config.yaml
n_head: 2
vocab_size: 1024
rope_base: 10000.0
bias: "all"
init_std_down: 0.00388
lr: 0.00196
beta2: 0.98
grad_clip: 1.0
decay_fraction: 0.678
decay_shape: "linear"
batch_tokens: [8192, 16384, 32768]
seq_len: 512
steps: 6171
Each number is 500 + 40 x the weight over its row's rms, rounded and kept within 0 to 999. Layers, rows and columns count from 0. Numbers have three digits each. The size before them is the row's rms in percent of the matrix's.

# layer 5 MLP up, 512x128, rms 0.108, rows 23-77, columns 0-127
102:541544490482448560467506492570499522540556575536586504488573514463441550543510482488537433469507464447446523512534581501456458502429522465497504491509553523530525494504489517429491510443516451467501517578456509481479475509499472537450499438516515456476409508507495493494524484511594399518561500497495492528458568437539548533477415497505548459571451484531433527473526521468463542470483
105:560526546476536552531412463501512562477509471493534468517580504480472543564622514500532468417459423548413499501458553496503492501503497464523501432503496456526459481506533508516512470527541495476479540540548463485441520537499494452492480502498543502490499538463511507462585467446521433484494618543462483493565525421487473470520449492469551480526491474496479530457541575539440567470465
118:522459483483502525482489440457592518541504546513516463525503534508479478592530482486470487463502462533466493481493552515450451474541518496507530528497555509547507531514561569495497503446509464486459568542522483511445497457621488520549466442521511421466441561433506507508512556493485431556552512479492502463490542501380509547501482449482561482547495532472485491515471575515376514431473
080:520458496519535503466442425463478571530499503602472486501558589497432535548502492457458502426427493501500532488469568522458415492562529464451594496522517490572500518525525505441508514446498458477487465501469485511496466542547526508464479472569534480474513537445461529543552519505513466525532516442483481483454527474495453518511417483547605432529507504453491518546477554472453521489422
128:493448523558557486508442464476480500537559503443464517541554544471487475488511560459494508466457452479447424483477540521496400473502471489570582496501518524539503498530487551507458473502484478499499460500527534554433515470523467576528399445562491540508540484547516458541479527464450478569462536498520506495517526498528494529497414562474491449511551451413532497571430552444502497453420
119:496437577492484524504482485504501581487570512585499491535531537466505520525446579418443519469522502474519522417460611463537470491548555519529520458491490493525534508534501596493513443485506508499460526496546516504481486418483488475462507426557529545521456496465526480536485493492456526468465556466456470476477512473513448545430513468543530479472508420371518540503505533503470577459469
088:557484457448500444509485483539450508508473539487474463590508513514433548522503497560496465460444518468491556499478567506480499468476480492454477505491568534531522447529483503480499500533525524486449559485508555499495452579546480507517456465501541411405509536473423513463576504547532445508580455507475496488540585531495463500568391531539528485538542472498401523511512517578502496525444
084:515501495477496484473477446468478582545501552547446475520507588485477536548480512501457480448514461482531496459417515520495421484594520516478574422493530465592517519519581539452443520462522409542478505466542439493447445496521447486503497422530543464501512533446522528522520547498488484529552522415475472445506503475500493538516492509516572460540493466481478551563499553524436500486420
110:570500529543395517467558464475447503496469560613568451463547544478491468479454466433477508553483543457538471408522527498514473500507562472501558431540521504451455531560521483459501528510474474480555561455512547499503454476487488481503424486466509493461428499559588517479504487471524484443584480456509514493477595487480453519497502529475556493485490566534474561511518483516441487490499
099:607525460543486494533515460491454552478469576523496493499433484489456493566505425512580489484426515456516440521475498498523447500429500493468530456484553488550470498525522481459527463363514429453530510477539525561487496519546539535530432513551569512477519509490573426520540486481452475519523547508507495473528481529509546577569479529541471519477492576564464519530491510462461491504438
089:481492573463454501432527448458530526586541562519480512508584525507451570511534517501482531425503508473535480509461560480441451508562460494492521508456562409507500493614484499425426496425532480490489546492490484537486463558509468479529511489539520486512469513451461461543496533517517482491557483399514516500521458450461560570554485507554508416469475521501527557551505527508447487467462
096:480475491477393473449552444447549526574482558490481512534508519532440544522501515525493545468532550498533507537454519499434478451544499510467531483482548455520558505579463498433495575428520477462461547462474486542502473619505478492508525493545487497523464505449435465546508599545521498497583492370509476507498440477471550533489470492513501476470450526486534538536537530481468458486461
097:490466528490543437481449449497510564532524513508451443498521552457440595575554517521433527423519485448503514493460534550511448455537513492510554472454530464546496494536487498455483468472493444518504457478487482490481433501541492533500495456585549529468512523490436468531573508524515455547539517484472519530510507457441457582532452505578533405476570463471468593555479515467479551452512
106:502529425459491492549498504443487460513504507554507527544546522529429493462491437490510473494570539479511527508427523501527443406489516497489538491425511542500453467574580493460566540432467480505480577497545468462500474466501446494558457503498526471450492588488551489452534559511435528510466488399410509488488566549544482594518463520522508458513517533510432529518493542487529519447491
102:526532393538428476499541462423413521542482491529517537585469492536506584484519459489509489493463521505445544483494516518478502477444520525416512455486534520454441556452561575479486539463510405427491425513537514518492472470555524480505558503483473407491481609504535433518532488569569472504527550504508516518560489500527524534478446523511547472532489505507481546508498536513509499508550
109:524461467513472409521459482515426523563505536456483508550498536496489466519476429455570499479424457489481499514473497544491408452472463530481557488436556512530554547558500535514528514415429430471520523502505554498430523458477508552531529519578518488462540457511540535501518512518534515500497506447533518495517548501446531567549404494582459459465547481541460465497504554495430444529460
115:500538510534434516561509493474425517526516535588507499516492511468470480559541455544539484516412521490489516488447551530518425457502466449530565510486547488497492467566480514460489521498495470499460570485504438555466420490461484512542500478481656483460519523519466459470567531490479471535558521469527520491530485455449544604478480515581497467518502448516441464524506505520459440479420
101:517492483477498528479473462470581526534497543509530467503491542485477508611521479498462521426481514520500464457464520488476441465541496486481540500516547484556505518521588552461514517451488454467468546505528478561470499506592459516526465443564537421463480554436505494541522564510546393525540531443480455453482528498388521536508504470451566486543490506477501517521483570500412526421466
106:517468512453496540465484446456580512517538533557505456556468552528473467581524463504471505468510474517468486468453574499431473483531499478506508475517536498546548488519593513502541549464463432488465583486500499548463489497580439551496445446524517392460424533439521508507503562475480456533534512486500498460452538516444483541498504481467572499527502533477512527527452581445428523425446
086:556468498481496471514468451479532565557486489484516459503528589484442534602518489443448466453498518473538499493440546503471415471488557492462587516481527479539531539517551543451503522423509463479501507531490483528484444517527522501512495454525527498431493532417464488528548538539511445533543536413494449480505473476439510507520425498507559404526520502476432538562479577443464513447462
096:554488470474486527504503460475540539547495517481522475544465545469491513573526473499467479437504534491521474487446498481463438494511507505453532466514551492520496561507582556467487551435510425481471562494515468548503509480568440523503486433557543407436453535466511481556526557503504397550570532452500451450487558502433512526502491478457553467552527470492516542528449575465454547407464
120:515473567517538463530473485456515522494550476567501518512575549515492496544520512397479466496538440502467467433471555438528477520499460425565543440549564437521479472532544529503494450496408487439481504522539474510473534535472509508455468484500562549501437477481540536493495481502487511543512483497529560458518541437512462579477494506611566450456505519444508523566441526481474511421453
074:455487513524537540447472526513561525504521430514510502450577511487489401542541528460532487521391419573478438557446522481478448555460531552544507476494562458548496489520511466528508518485462513476568492482524509507365524458514524546571516514496567508534474497433511528549495562465485507555464468431459470523514450484443542482460505455525493488456503499501508507447511532485497533508410
097:474486540459540498455454433489504546539487528527450497496533564455452535519477498482415506436522496430475541459467562465462455448579585519493568512449502480592516531540494540445525525438501458476490454474504561477454482546553523543487491429558530523467503543477484488546530551482489462539525509459480473464470535479471450469524480582554570452571470489464486527555457536525429524480457
082:488493477525376556527562467459400492512498532567517508546460485453470574530459489496549491534499541491460552431541559531425489519490521425523521455497516521494516487559499592494523494453488474459577543542475503484443491560515532457529451522477492498411451524513493411480526525477466467512519528478477517476548582467514450559510514462508539458451505486564498486545445521461511562514473
087:481503488480511492447510395418549514572559509596519525564537483533528513485491452523431517463521554507573514458509488526489498515502512511413489516547576507484469527532559499493534510460535443464460477477555510487491526498527453503489423543490569464453512522474509498480446510463505462532497603515485451439501508465412437523470544516513521504513527507487471518528493562538431614423511
109:510484499476391520482546422420523481546513538530473473483511542475493521630452440459513550484524563512492490516446511480483485491508478434482521520505490436562569483503455521506492515418466522460498552491577527526506500515485561514486518508516498488522527471460456479516465553495568478552512487455485456428484461531457548553454452515596546447454569545432538502532478491512499454489416
102:542469525491469471461481449434489513538513531483494496520537567472452579618532497457491513428509453488472542547446525531471447470459480456480548542509506498605460524543476564449492479482524456510511490519477494497481418485567511483490524465544489501535516532440476493532525570583512451598518467447485458485500515507510531521544434473566572405479531493454461543518489537493485484517422
115:534455465476481536487511425431538518568481556488467472583518544527482478509523500516491473437541523490467472497502586509417488456521554503464508495464542525498534535532569498493531556468484439476507553480496497566451536471589434512508451475531512395478431532427539464457495582480506455556573509496510486480491537512430497559512475490496523496559517560501511511544463559464431533431502
098:525435385434466558520507500509449565540397543444526477560491513482439509482575473549515531485458565437555513584507478505484483512450543449462498504483526523499456505493505543483554526526501461477508575547440499448494503527584466516491508468561519503496440521561454563489570554558510477490546487477496495529478595526478494461494459496509518456490478506484565505506506523512472455515410
097:467479505460454446481519454428530566553518491462451497545537599495478495552555533459471505421558463544519486501429493549442419495513486506471531502528479470565537508518515495460478532515499457534541484469489471526494428473538534468445543483597457535545522509450521562498505524537538505543530461466536478514533462518484546476537364423496522413480488532501501521552521516538466530449453
106:585491439509487554504461477511509503495445483513524495521512518494517530511520427528469446492448473437456514476521565509483497475508502450502514501475558493505438516502562562427471505448562416514543478508490496577440496553566522485526404485489561436468480568431541449463571503493523425507600476533505493522489495474445517524506498510532567482614526518506557535505507544493424500500451
106:516476483448488526477493438445549518565521549491484464553469538535475496586550472486482500431491482513451496485486553518441461480530530497489523478475539508521530522508580528481500553452489446495461553505515477546450506459614457530514476441548517398481456569430535481500493561466485440552555499476474496455482554515433525560505486452474556477518497515493498506538467587496392525431466
083:554493509482484464461475431483562564533483510504463464487545585490452514617530494431458507444497523501533527525433560523495428447509523487462577513487504464538464505519506569439507497458517468486518486489504490526504455511504523529479512444522514519461496540411470547553533542548510472531512525436516470500506517499432484552522388492539592396495528508456448513568481547488451506457473
090:532467455520516522466497451465467564541479542606505481529548548487497479528506484495460492417492501474532498482454526487489438484528527491460543493543548486558488494533578522476493527415522394450448553507523519544460443554545479477433467470531544472443475547470463471566508565521494429521567534459471471427517509536502491532490430502497577468527465467440491561536506565483459525470441
115:530516540535437531430539492493520528508534513509515467513562558481522539472479463492442457461537546404535481385469493498576475424460489534439520521517447474527475499546611524479473552472531481503444522449586505488536532481494546501437525497497498396495488520499518565537520516544529500458560548451593480516461537510521479453489460502448505467540503447464462526530499478543446513457532
102:536450482518476541467474485423458519502451523499530497553467515479510453525447440563540523528526526510521519498497494490522501515493541479493513416532507526501593489593494461513555539511516451466544557448515481526446448537478452567511388471476557409433427527520454527435529570461468457471537487497459469571550480532496532478464509483516531510495539547532509527513499519437496436422422
083:522480474527531475487452439489472582546478514576479483511552579504435527546495519439441477456468496502533508504473518519483420489543547482449594489508551488537542537498575536469467518415498433474485477496505444514452460521538495476477518446522555482450525539418469488534533522511516453557556524411468488480509477503492469533509433486517574443560480490441481547549488570459450532488432
078:509543503412532517550419507541510500533510464449499520503486523434487431571454505500494524459523422406572434504522482499474447527567513524509473546479512486488469502523485510353460489502526530560537504506452504503532532551445443534485491505492598514520517474496493508417509577510454468507519475495460490516553510456486486502567523463515547484549522479511481428456581524572454538512517
110:514492505444495513463481448465567498558564527548493479509498552517482480620535452478477520437509467526469484470484557501466447470540471472523539535524537484566528505551582531485496502449509462496478538534508486543448481465575466503521469454521539425501467540433523475504495539469532411556545530465470519460517504468420526543514455447475589478545489502481503490517471563501387550426453
102:500475450544510529517507493432433567538522559483569465498607514477497421547543494516545439516392566512512480444472507464502472494459485491547490468516517483538485461526455485469490504444461536439466554534456483517530541526470510544538462471515608508439486492483473480568516493508567437526536524519441511485458513489420496566459445525597481482476472504557517532540540522483513486524436
100:488452590485551523460468492537556649509551466534530517456569559481560489534449520388448496522491449539516501447494471536490465497566542484532470511444540506495494516493572592500505435514465488490500512551486470501485484413525535454497444496506515579507461517541519483502483468470498510489478533540477507425475549442510460503516477483515551476491482526452506509527474482472446527414424
113:511480530453560489494437491483538510476522534497458528473502604441433521565524532413405497485505419494522493531451502475537421563506468528500516438519544476523525468555570544539504489486455499509462521496519508484412543520480509497463432502498537495486518477492530494512514522504422463482507531529513498421531475521523550459539504489487557419509567489401478590547412535516495513457453
087:498482518557531488500501442422492531579511547535437465535515576513413579543527508512493469444452494499491483492462520535484450497500495465480594382471574487533471594541507547459442518488459505514515459514452446468455457508503433449508503477556549475510522570442513498526508520488549481511535510482440505555494483457460487551533439483495549441553522483476499568509428530504517452473467
091:464509439481551485495456492540530527456448509482493471598498523508472530501557537475424466445610419499469483507491508442506492530530536504451514559525458547519500532437494508471557515518475462568470471474518480546503534472521521450453512481550440535470502521455551507449510512530456524535499566545561532507483474518528501452525478497452553493555473438398442495460516560579484560397512
104:541465548446447482456541401431536534488472517572525462515512557560545542477496530441425509453592504533502536492497512462502501461509500497437507524520492422532465589481541550459472512487510441500518526491563500494513463482513539480469502492509487492440404509482491517501548478536514489450549551468470470465489564498490466500551497552501610470505507432392525520529538518503464552421496
115:584488491438518468545430468497439512487519509554479513536539520465406462577499541521491445485460515420499497471517587540518465455508493517539535491495546463508534469551494478510522551453472485434481586483575550505439411569498498520470576443475486482445511491465443485496510499494498475471571508477509504465560530457512526550484465558546540502523461454552529548492503536505440429540431
110:536488470462508539524514460474589553549526530470521481533492538474477496578529484496466482423513507511505494469478505485469434495550534499478530486479546499556518558492593546475499539446522452463460535501493455528477505474586452542526458418567529425463450545446545477514525543491493409543556506438505439455456558508429551533510490478466551479560462523506488522515465559475431515412474
116:505493524466516428499453511444485559516548494503552548496526535536420528608604508466464521447522391526479483502460518520442476483497491479578531474453471508558449470525519523454479491486537437529487447467554492468490486540559520527515561454508495495532537496501472514568543493518427497501515495481516476475458494528531466524632498485518543455508556444411519537507485561455478488521433
116:505471554496535541510446499536549547520509476526477450498564555511394519523495551406434499436468467512430540459420560505485459478522458509540486477482543452543468455536531565498457446486531476548469490558494505464428483467491531488547527547486550517518510551504519525546500530457518510570496587482468452457525503484512423499532509486466550435500527434423519538495536563503433526468443
086:505477528501509483492486444447520542539475562522511435504513580508432492581487516449412513467489534493549502541443524517506427416559501434472592530493537468523474502551501580437490513437508446526507537488526540502510494520531514526467454477544543525435515544419419541554525523570496468520530530471466491472536518503463479573497431509571559434526514491468457476538488527464451496472468
109:517425522440544494494502494453467544539545511579475520489571506536463546481540492517495417524434517500505526443501468524527470505472492470513543489474571475540412538594504500491436477422531456439547496571511498512518442436492461564536460519467590510489471511475528466594526521463530528539499472487489473480580503434478545553556503438540500447512515479457483502481503497518452599507478
106:495476501456491506467487439461557509568542529527482496505492551541489494606548465480470520450503506510460510472480575498455443474505514483507537541518524489545511516538575529498515513440491449486472548543503481525441479437584443517535470453523541422492459542444542500508492546469548427580534530478457489454512508478388537551514471456493555481531502488484478482535452566484392551423468
103:562543485576530449525440466554487487537495533476541496547491517497508548560512493426500421450514475454428531546454476545504485445472477449552472458440549511536548461508502538449490434465548500518462523535493507409524498541518504497491489456524572459442556486506495482526524491512517413576532459495451505565451548512540440597526465532533506461522575491548496504509451518457431511530458
092:487481523470509462501480451409503569587564563502475522506552539487477530525546554516526535432516498456507477490439500486468438471539455490478530492480503488525515455582513486459435520464524480473545521518446467501466436500485487489483580493567501518514517468415488455538494549501539506542528451424548532541555407480468603569554510464543503429461534525507493542514521490521444462429463
# layer 5 MLP down (transposed), 512x128, rms 0.0825, rows 23-76, columns 0-127
092:513546529419521503502564499535507490518572502518551494480494562458459515522505482459459488531570536466467486521539511480533582415514480515506457512465494487520536507440500555517528533462492471492572515536520438415476547483516512504496510496467490498498422475449442514550470487517510527468506461466544481543416508432527544528500480457496559532464504446465529518399509564452566472618394
096:531461479496590545492459545433500484450434514505504493549463524478422447461523546505545443520477526508515525590500424527503555528484470556513406494562458479472504507496444530443487536490534501514502498491505489471484532520547511495551518497490456576473500466459515537479582537505503548461553540571526490546490530475448450496538463452481475477571410500479430477547626490517455514507449
136:457570525499516472473480597539506463457515448474527524445480735510403527480484528511501522547463477539491536482515469471531458588496491527559561477507492493473472476445485512386503476482545548530475484527509468471508514539490529503472531554418505504534525543506492552483477474451476530487483463520486534480515507463503522449489497478519504458453496485546538488503518440485511483500516
077:535490501541468440559514465527502523553474497530540473473535705474459496541531522488463531404472527530530509495468536485498415473568520507466590470548515451518492527569527519430489507436515475475516472526460459481466451503545490467502474487518501486472533488497475520571558556532516475488481532454470506430474473483527503514534451496506520434463523455465462500569505570458471505489454
115:559491455488495470502459509461480472543409493499492548484514579507550532485499476513538417547420525520489540491501456498416504504500537514443474474498523558452550547417462529485596476532485470524534484410505527489521468497570516498552504484472434527481444498445457539510553522540518483570512463494478486517615466478491512492553550481482464534447465462474488458526590486470498429517577
114:538532452473517548494506420453498500479578541557457517465510525502461506440474457524491437514497437558484454463491524622515492478460542452506539471558534420529515507512538526595455481516460445540516527550478459555505534540498459502432489544490499493418550514451514463492444559552485510496521483474496576520518436560459481551488516480485564547473471536422475483528484504579504533466452
085:492506529449517432550490544539503529477510494416469500539557389565484579488494488533465501494509468462453436546491424522520507519524537540516481555482468449501530535558497491597490477521504563521373519516557534477511505522457472559500441463494439433511600481514455527450601483517480500459480494526482506490446520498518426477503531507483476493505474487473515480500563526547573465468481
086:517490482545479455460556480489485527579439508574407487496467660459419531560491494476476511471505514471521470531403494551525453535561512507480547465503480520514498509544505537424454504437598433532489483503514434491434496409551466522528527459518450461506509505528529519525525552489547502518493484482487459460569464503490471547521511450471528475503468497509463552552508484491496508464453
108:493528471607499494515461475553540588528526533471492493494529516509474471472410552479415503517504397498543476452525545452457492572529512480528487505564495517421423466529474493380533528491549485561529496556494528501443472520477502548508579520498560526472468437515485510441534491477498453479564437508520495513483517543453559527427506546493539499447487550514480532431514502468455509505521
102:521463417530533511487455411490494513503496554425478480492490402513474517468433461479457473449537508566551481490451454495549516506441522518505572543516555463541492537438479495481496425470518476456530499474562541497546486497460584500500438502573492506527546479552558492540411462528520538516458574525542482471548452562506572590484489497531473532488539556556469505482452501468471482496462
104:494517548433502533446463482486531553476540494483547577547499494546507456550497442513494501450469487413470567518542474487448483477510486557516549501472433475566485456483465456540507486521480448490571528506486442488541436565486499457439497498546520463421504463495501521536516453585513451510538535502458517515501554466473542466513534445487599493474522517437446545528575634503474514504523
101:507528497434481512426482482498597540479514510454565597517459486544465454504490429519504513480481494424459569528537440512458494497502473569482550487521461499577507498464476451506529532550485450514553520499447426558537468569452480466456535474542477456436457496490490503528513474622514463469564504478479521502495518495476515449550525450504583494506510547450448502553551575462492499502551
099:566467512527546500486507505545541528555493573492445430503510591482419549540547474478442466455448525557542473529460559558516419534540483515490473508449489511436513452547428564480485517476517480500470457534431486477529455458559433457512498426502499480453502443537494487540590554521528454509464545466510487514524478482494492543510444495529546442493524471513465582573549480466530512469451
106:510531469494481501496478567492483461513498513529502559506565535481390507473467467509523534490620449459502549505427515448533427447488500468503584500442449553490455476594535492450527524457502451508429521494497491452551514479481450480523470510513501478495484558516545480484526557526421562478398501424433544562532549539521484537477494503507497494501529533554476545507488530498597488475505
120:446515503554539485461445540485480516453549498573547517469559414470462477446508483451523461539505431500490466521464521528473476556499484526602528516483504474483509498548458436554526504487496510461628458521427465477459505447504497509535567497434590540522492502488544445565485526479467492463489440464493497563585463488426609474489483471522504473452525540560508514516473506494530507486474
110:452523533525458507567493471595500547546555469442520514452455505509510549503467434441559436517534480484483461525508459433460538483524527538489524531453506515498516545453484545451552502525474480471532484422488584470530495398415525537587478519499471476537478528529507537491446504501496568454405507469547499517518483442484547488494520470553461522501472534527475504440524539487449586575450
123:505565532508437479501530551539469464430469502502488529551422546487522588520547557409538533501539531525473515519401425459503409458532515462521576475519539488470440526533479481493507509549464493502480478526539446509503534462399485537532501460504552444512519523498440434493556439491519447539520471555554477506531477507447558533503408473491492452486531474554514514499501515462455518535553
103:500551514481493484471503575508527462475479461489540491443509797508380517534493492507452505521478504509515509452516504477508450567490502513526632518534500498482485489488516532399512485455543519520480530502526482508502482525495500531492510514442502471481508510490496528544500492458468504505533488502516509452494527497462480473477518489486516485467485478528520520526496491470490489479496
099:456530513523492470461468568492518507460536452466525493447522725528387543532504514546505491548449471554509515491492473459493409559491472562522591486509519512520460471471535499432495479457561492525479494517551496475484461533487518531503492528461484416466498557517497543521484498496484490484555481499517521431471538494534476467543500451466580472456459486507514515519506495505511462487504
064:576482499530487486501486508519516491552450479435511457453563678480412553583501513461415444470492501499520531531475546511467425454482557486441549535458516489482499519507519506439505539469545480499506495562498478514499465458550542465505487474497444513440509526484487509542539538559502464538528517458551481496507454452461482515519426458554564425528498497506484572537461504457505542495483
101:536499486497530426505512534487466484475452489476506481480525823492403534531521510496467478499504499498533498483509483511484452546487519521509616519537518528482492505499488527433513492447580515534465508510495492519495478476503494541515507474482480432470489523509494481528500487510470484495513483492541471441517503490502466503498474486507517477510493475506490531525502501452494522490502
125:494522495492483478491482443480523505563499520528434529439458518462515438512484447557492500510560469480549475618447554511520477542481529568505520502487489452605502438573518535522563483454474489485517462510536523509536557557520489410427578517532583513526527471538531409515429512462532437516511486455542464482492513524502544501478455491461491539491540463435449547451498498478432506553503
075:544537467486509485582557444472517511516516542482523469501390509540472562419503496532494512414520524419492528472537446511521529415528498475393543482487475541468503521482495562514524502548482466564469534517512492536610502472507431500444457528500405477508463554521540482428508462522556491476565517555519498495458507498553471502561517532487459471539446500475494478549499470483512484465588
108:570522526474505453559511411519510508571498471564530465479500655478449490521513518526457497431487556499489489482492508518516474486486563479446569509531487556531442539572515532422546550412461491482462467452479490499514557487522505488533480423518425492447553495543499438510557509495511482580542512461500432435500496488446472461504495486541565511520509468472479502565482515465462508449504
077:474474534500510462473475525529528553479569450471513545474454479485491538485469434475450458540526541536535491535499539474528478532468453483422438551470526515506496479536553549447533506532606533478445441528500486544539480446445460468505487518489505576531514499485541513468473484510488534525395508426471448578551509498411531483490510383492548487552572533506538495530534521512470596463509
095:502521437491585488501444478480465497590519531530578561512536307557655468480503500467478472496531556468523493511461539528481507505552511537517403463507539471500465501495520503485514526500485513532434456490535525523466542472492500480500443504453478461459508526492518442499436531451541512509481532458519467522476523492525480511486478532452527524549576501503484539473478541513454527517465
114:527479493508431538473552477522514444503556479496439531464449476515489458500509461505530522533481518593535503477435496540539405528511521474491513510540532481582537562534475543474525483442447580499518536488498438497416473532466515511454583542493502524544520458482500419465463554534576489515448486479553499495526452467534508500501551432497541475442523495419503479515488397500573476583469
129:473502454508469548466469467502507516570517524522496486487457631507462502502497505445501424454452479494472517545465530526492378446490514447496580522528479530523526465504481431510495515507474455459530532540421454500520463482549524416490553464561485496489573474498510475480524578518568442567484425520543512570498460558506504531499491459518519479498487516536469600473543533522513450571470
126:484517526534459492496509543459455505470471438539496582459476663498453493490403507530566515528456496486544522463504474552557485568493458578510618433495430474508486491473493508409433481521515532486466487465552502467514513544452501482478545541443493539442542518516476560547504477480537560499484475519520548457460502505547469462476498459498467466493499515531519498548569467449513461503513
102:503464430482528490596523472475411521557493506451591518475499461540450482490545561483507444467510503473515522542465437479454580577554526539528509523459501427484451487497494467479487508505500507504503530514474543468451594543485442541493420466465501552517456481511468540500525568456470549439481488513569513510517488573534470499541524448446567421532458493432527510488533571529485487518449
081:439451431429460494479514491517553521493482541465490482474463580502539495493531551474503549519461588506521509568482550533496476468529514509507540484551480486505542449437462534548484497531449424462527518418453519440595462482547512456482544464523409477457480499480460514505549510527508515483518594606510490580524476491515496472586439458446520510447445550521476510514539494525526546458507
093:541557444486489493496482575511483437510453468528576498475543554518583477561536444487438487535524451471457528483498552511567528488482513489477519555504539515516536545537471495457470458554533517548508550497498438531451520475453539440577413500462485448543486492499529452469549462471470498522579450461513487511451548450526497494407576582493503531567468472496527561487475511453452455554464
109:479535508503485468478491564517540477455499453461532494473497788520403526508499521489522503518466500508504534524519465479496441589503488510530559476507507511487488470453509502379499499465553521534488487500503503481528498528460536518492504545463518467481517554492469553466472469482468518492521469512505529464526479494516499462514475448504537440455474514533521479538533495475521472493494
075:573519478489432499476495488529565497545477491530452461462534630465441515560500494446435450448520519495532562549411571498489447425521520494444542477453470503511453508507494496444507516465528480481548445514486473512538488464542507457478509459498498539477490500468479541563539555580514483541512481492530515541480493478451509526541415439551576409481493507470503595540490528488511541474448
085:504523485499484502491510486449455517485432493535535509502550784468401497566487515497464511465507452494499500492494526541494458507514536497466628497512501518507485522534502525439518522422558480503469535525497485518494517497524512479486488460502495439447468494514508451552542510519464501479489527477511494413512521466513480526496487506519514464511495490479435505523517541483479516484498
111:421532555503497545578487513424526505501531528464531467545612531470551483548508521442491521430527507440536556398445472495548528487525485521453469539519500465516498500513489503533506470434475547465513575508526545480493570557496461535490434506460489504516427563502477446512492482500465577479553500516570422539535518466516430521482457476475510434435519477578450492490521525506443513479469
089:486418530484500529523413470505510531510522525473525500545454497474455540541496564448449538482577487591505420530520494436433504483491530444554540454489531505524480473560512588518541556525471559461497462486482448496499488463484465499591506487500445491480487510507517509457527589488506458416544499488446530543561474512511444441491469577524461537479506478414548528460573514510433524501524
071:546465494550536457528500467496461516532429496532532502487541677480436541552494523478440506441452500498518483496439501488518431466536548495462585481488541472532498501519514523457446509424574458508514489511511475478476498463564488431484479464513487470424495496509479519599552525540489471512523550428498464458533482510499483541512469487540568421515539486489430532569491563473504514496472
102:514483481552422499492592496441487525507475524586505524509512540530508563385550499520520490528455594561452528479471497558531520493475517472525466448496518500534531492481546497629518529496461436405466490495563509491464461462557554493514487460501428459470473497485508453556505427463506562451466537513528499488445507528540515501461474539515453526470479511463505578556479482452506479431487
123:468566561465476494448488604516521451473536451465549501462483740516390511517504506511482507522440499495504530486507475434533460570525453481534567506502476449515469483456493479391497470465505501542533528505566501494510488565464526489521515547464530498515509532493483555533443471474450517502503462520491539487510502483516498447504499495473518469457502527527539509494518473504505490505487
097:512537444485457501466523491450426476467469489489554446493525533484469476479504561492514522465455427508510554503541458505495475472516509468540586516518586475529422444530551485512454517461504585460501562590465530494513506480538486498564572529549470500560508505518496552512483466508533447456463471582503501428495492445453468549525593521487588496487412422476515449501534453529451482507503
080:477434556482506532520575438474461505528507500550515517491539550524394404497473480506542517513525546495476559468529458549494555455430517505521548478496570441553463474565526565509434478592476472477487609548513475488518484497496481487477546493469415449455474464522494438474482519490552486435515508464469501534507455507495489559554471518444471492518538499491556501493490423522533570570511
119:540514485477552514492473535526485570531475475485446509520477526538477481567516580522423390584462436532498491421526499420478538449517551463533468452479466548438483490525460491472570494479548525544524511451452551501436476496536528580518451478527479483496526529487459501447578482545500509471509522540545519436551513500475447479547454513552543487499505403458535459562481515487472532546453
091:503539499536420505477537438515540548544540565456407459499538597492422544551501508471523473457478538505442553482445459498562485525521483509483558427480532490505503551526477554460465529484468430505539505527465519489496451440501486467498487417494479487463491514464505509562508514488566480522483474475428487474520486521493507617520458442450560461546519489626478486551537506472528475514463
072:497530552519596510438544525446537460508541495521470553398522493517500494567492478491530494531411505500534502474555486438490532451508451545550510443487535478432512436530538505483550490384535546497549518531515466494509468479454407527532453506474498461479552464553510519535522529528540517468488442452454480476472497391461563551518493467483459476501503509570541554538564507463461489543506
113:509508471449523546555592492423559519492459534525502502564539481518580522489459538437443532514590508497554479417517549457520466490493457507492512477490565511454542472490420588451515463527569486499488467537546446550485510467509544524515495542518509477487448484482517443509523416544549448540533512490467436462502558440489462496463521535491513457474517436427466535538475574462521528443498
117:497539441447590526599436561566451474455529506507519541523535511496493552493429454501448489488566563422520483545488508571492475473546544512487519539551522427497492506548503463466452547506461504480531535518603565467533486526482509568476475468447458507473505501505430443431536521483506509534476533453493519484547464460508434495506489502495461480502500443502530468517442590545430451520462
129:497505496513510457493514535520474470478474478468507459469474825494413526509533502519474484537515530490504514500521501506476444525461499513518607531554511538462472486469504523405521499483560561543474500497487469482512506503508533548498525511449484462500482527489495503513497460498496498489509478499514482472504500481504470489516481475489538483478485494525498538513491443478502500501508
124:529511491520438471502523551436474540493479485469454480528503517511498504521554531540484437540577467486460582515452503437459527519474402506552509480465478521580448482503512448459516509470513547496544476501540532554492505611539498523493488443518425474489518528537506469492478455543495525495581456483494497485466487465594461490649522506470415474478482464446538515499544531473502487533412
114:527518476395532580604535533420426470507524572499452532532470535492459512491496510586481453525477538536526501448492493521584534527500504518505533500449466493451465565494485585450460478548521459506455526481473495471522474550484530490555484513515451482479541466477481448529553457422440450480502460571524487513532513503560503530495549493460526537477483457433589512557511458481469431538485
088:524529508499461480464492505469508514545481539556487438516533626494461510555447503427409427505525479493576537518461543549505438418577519478482551466460479471503506519555468502417480484444514480534536504519493492495547509466517528454496457510506507502414491516497445522570545531570535470526518520495488505452529493448450477553525443469543567427539528469483439550517492532507481537454416
101:500506518551520467482509478499523466490459458480660452471516587475519485518468534513537576414547485482490417449485530468562482500458494584540529471470517449495535441568451476423484497468505525511509596524495535525424503466486557528517509492492484517494527578485416544522481473560496510515503584507558492505493494426502475522472488536434509487466517501483506462472523532476493480412502
113:476570537484467507458513585508540457479495459439546475466495760517392510522511515512497498537442500490519513491515457440518445588515467483524570512506495470510490466460496483396512482461515468549519530494551491476539485544457496506524497542495527495519483532496499562510448479465443504508492462529506554503518504503499497466496477482481500467462503510548546483514523480482513485499498
098:478519487525481416484567477553473510515488551501453500545595407514517571535520453454417460463533550575500518452445524487566497409455476515559577472460497488550509476481441447505576455513502530473499587475492448452500488514534487472481505433557460465501530489546490545571464517435509480489518510563479530486421512505440506505447558517501491556523531530535469495496501471478505502478555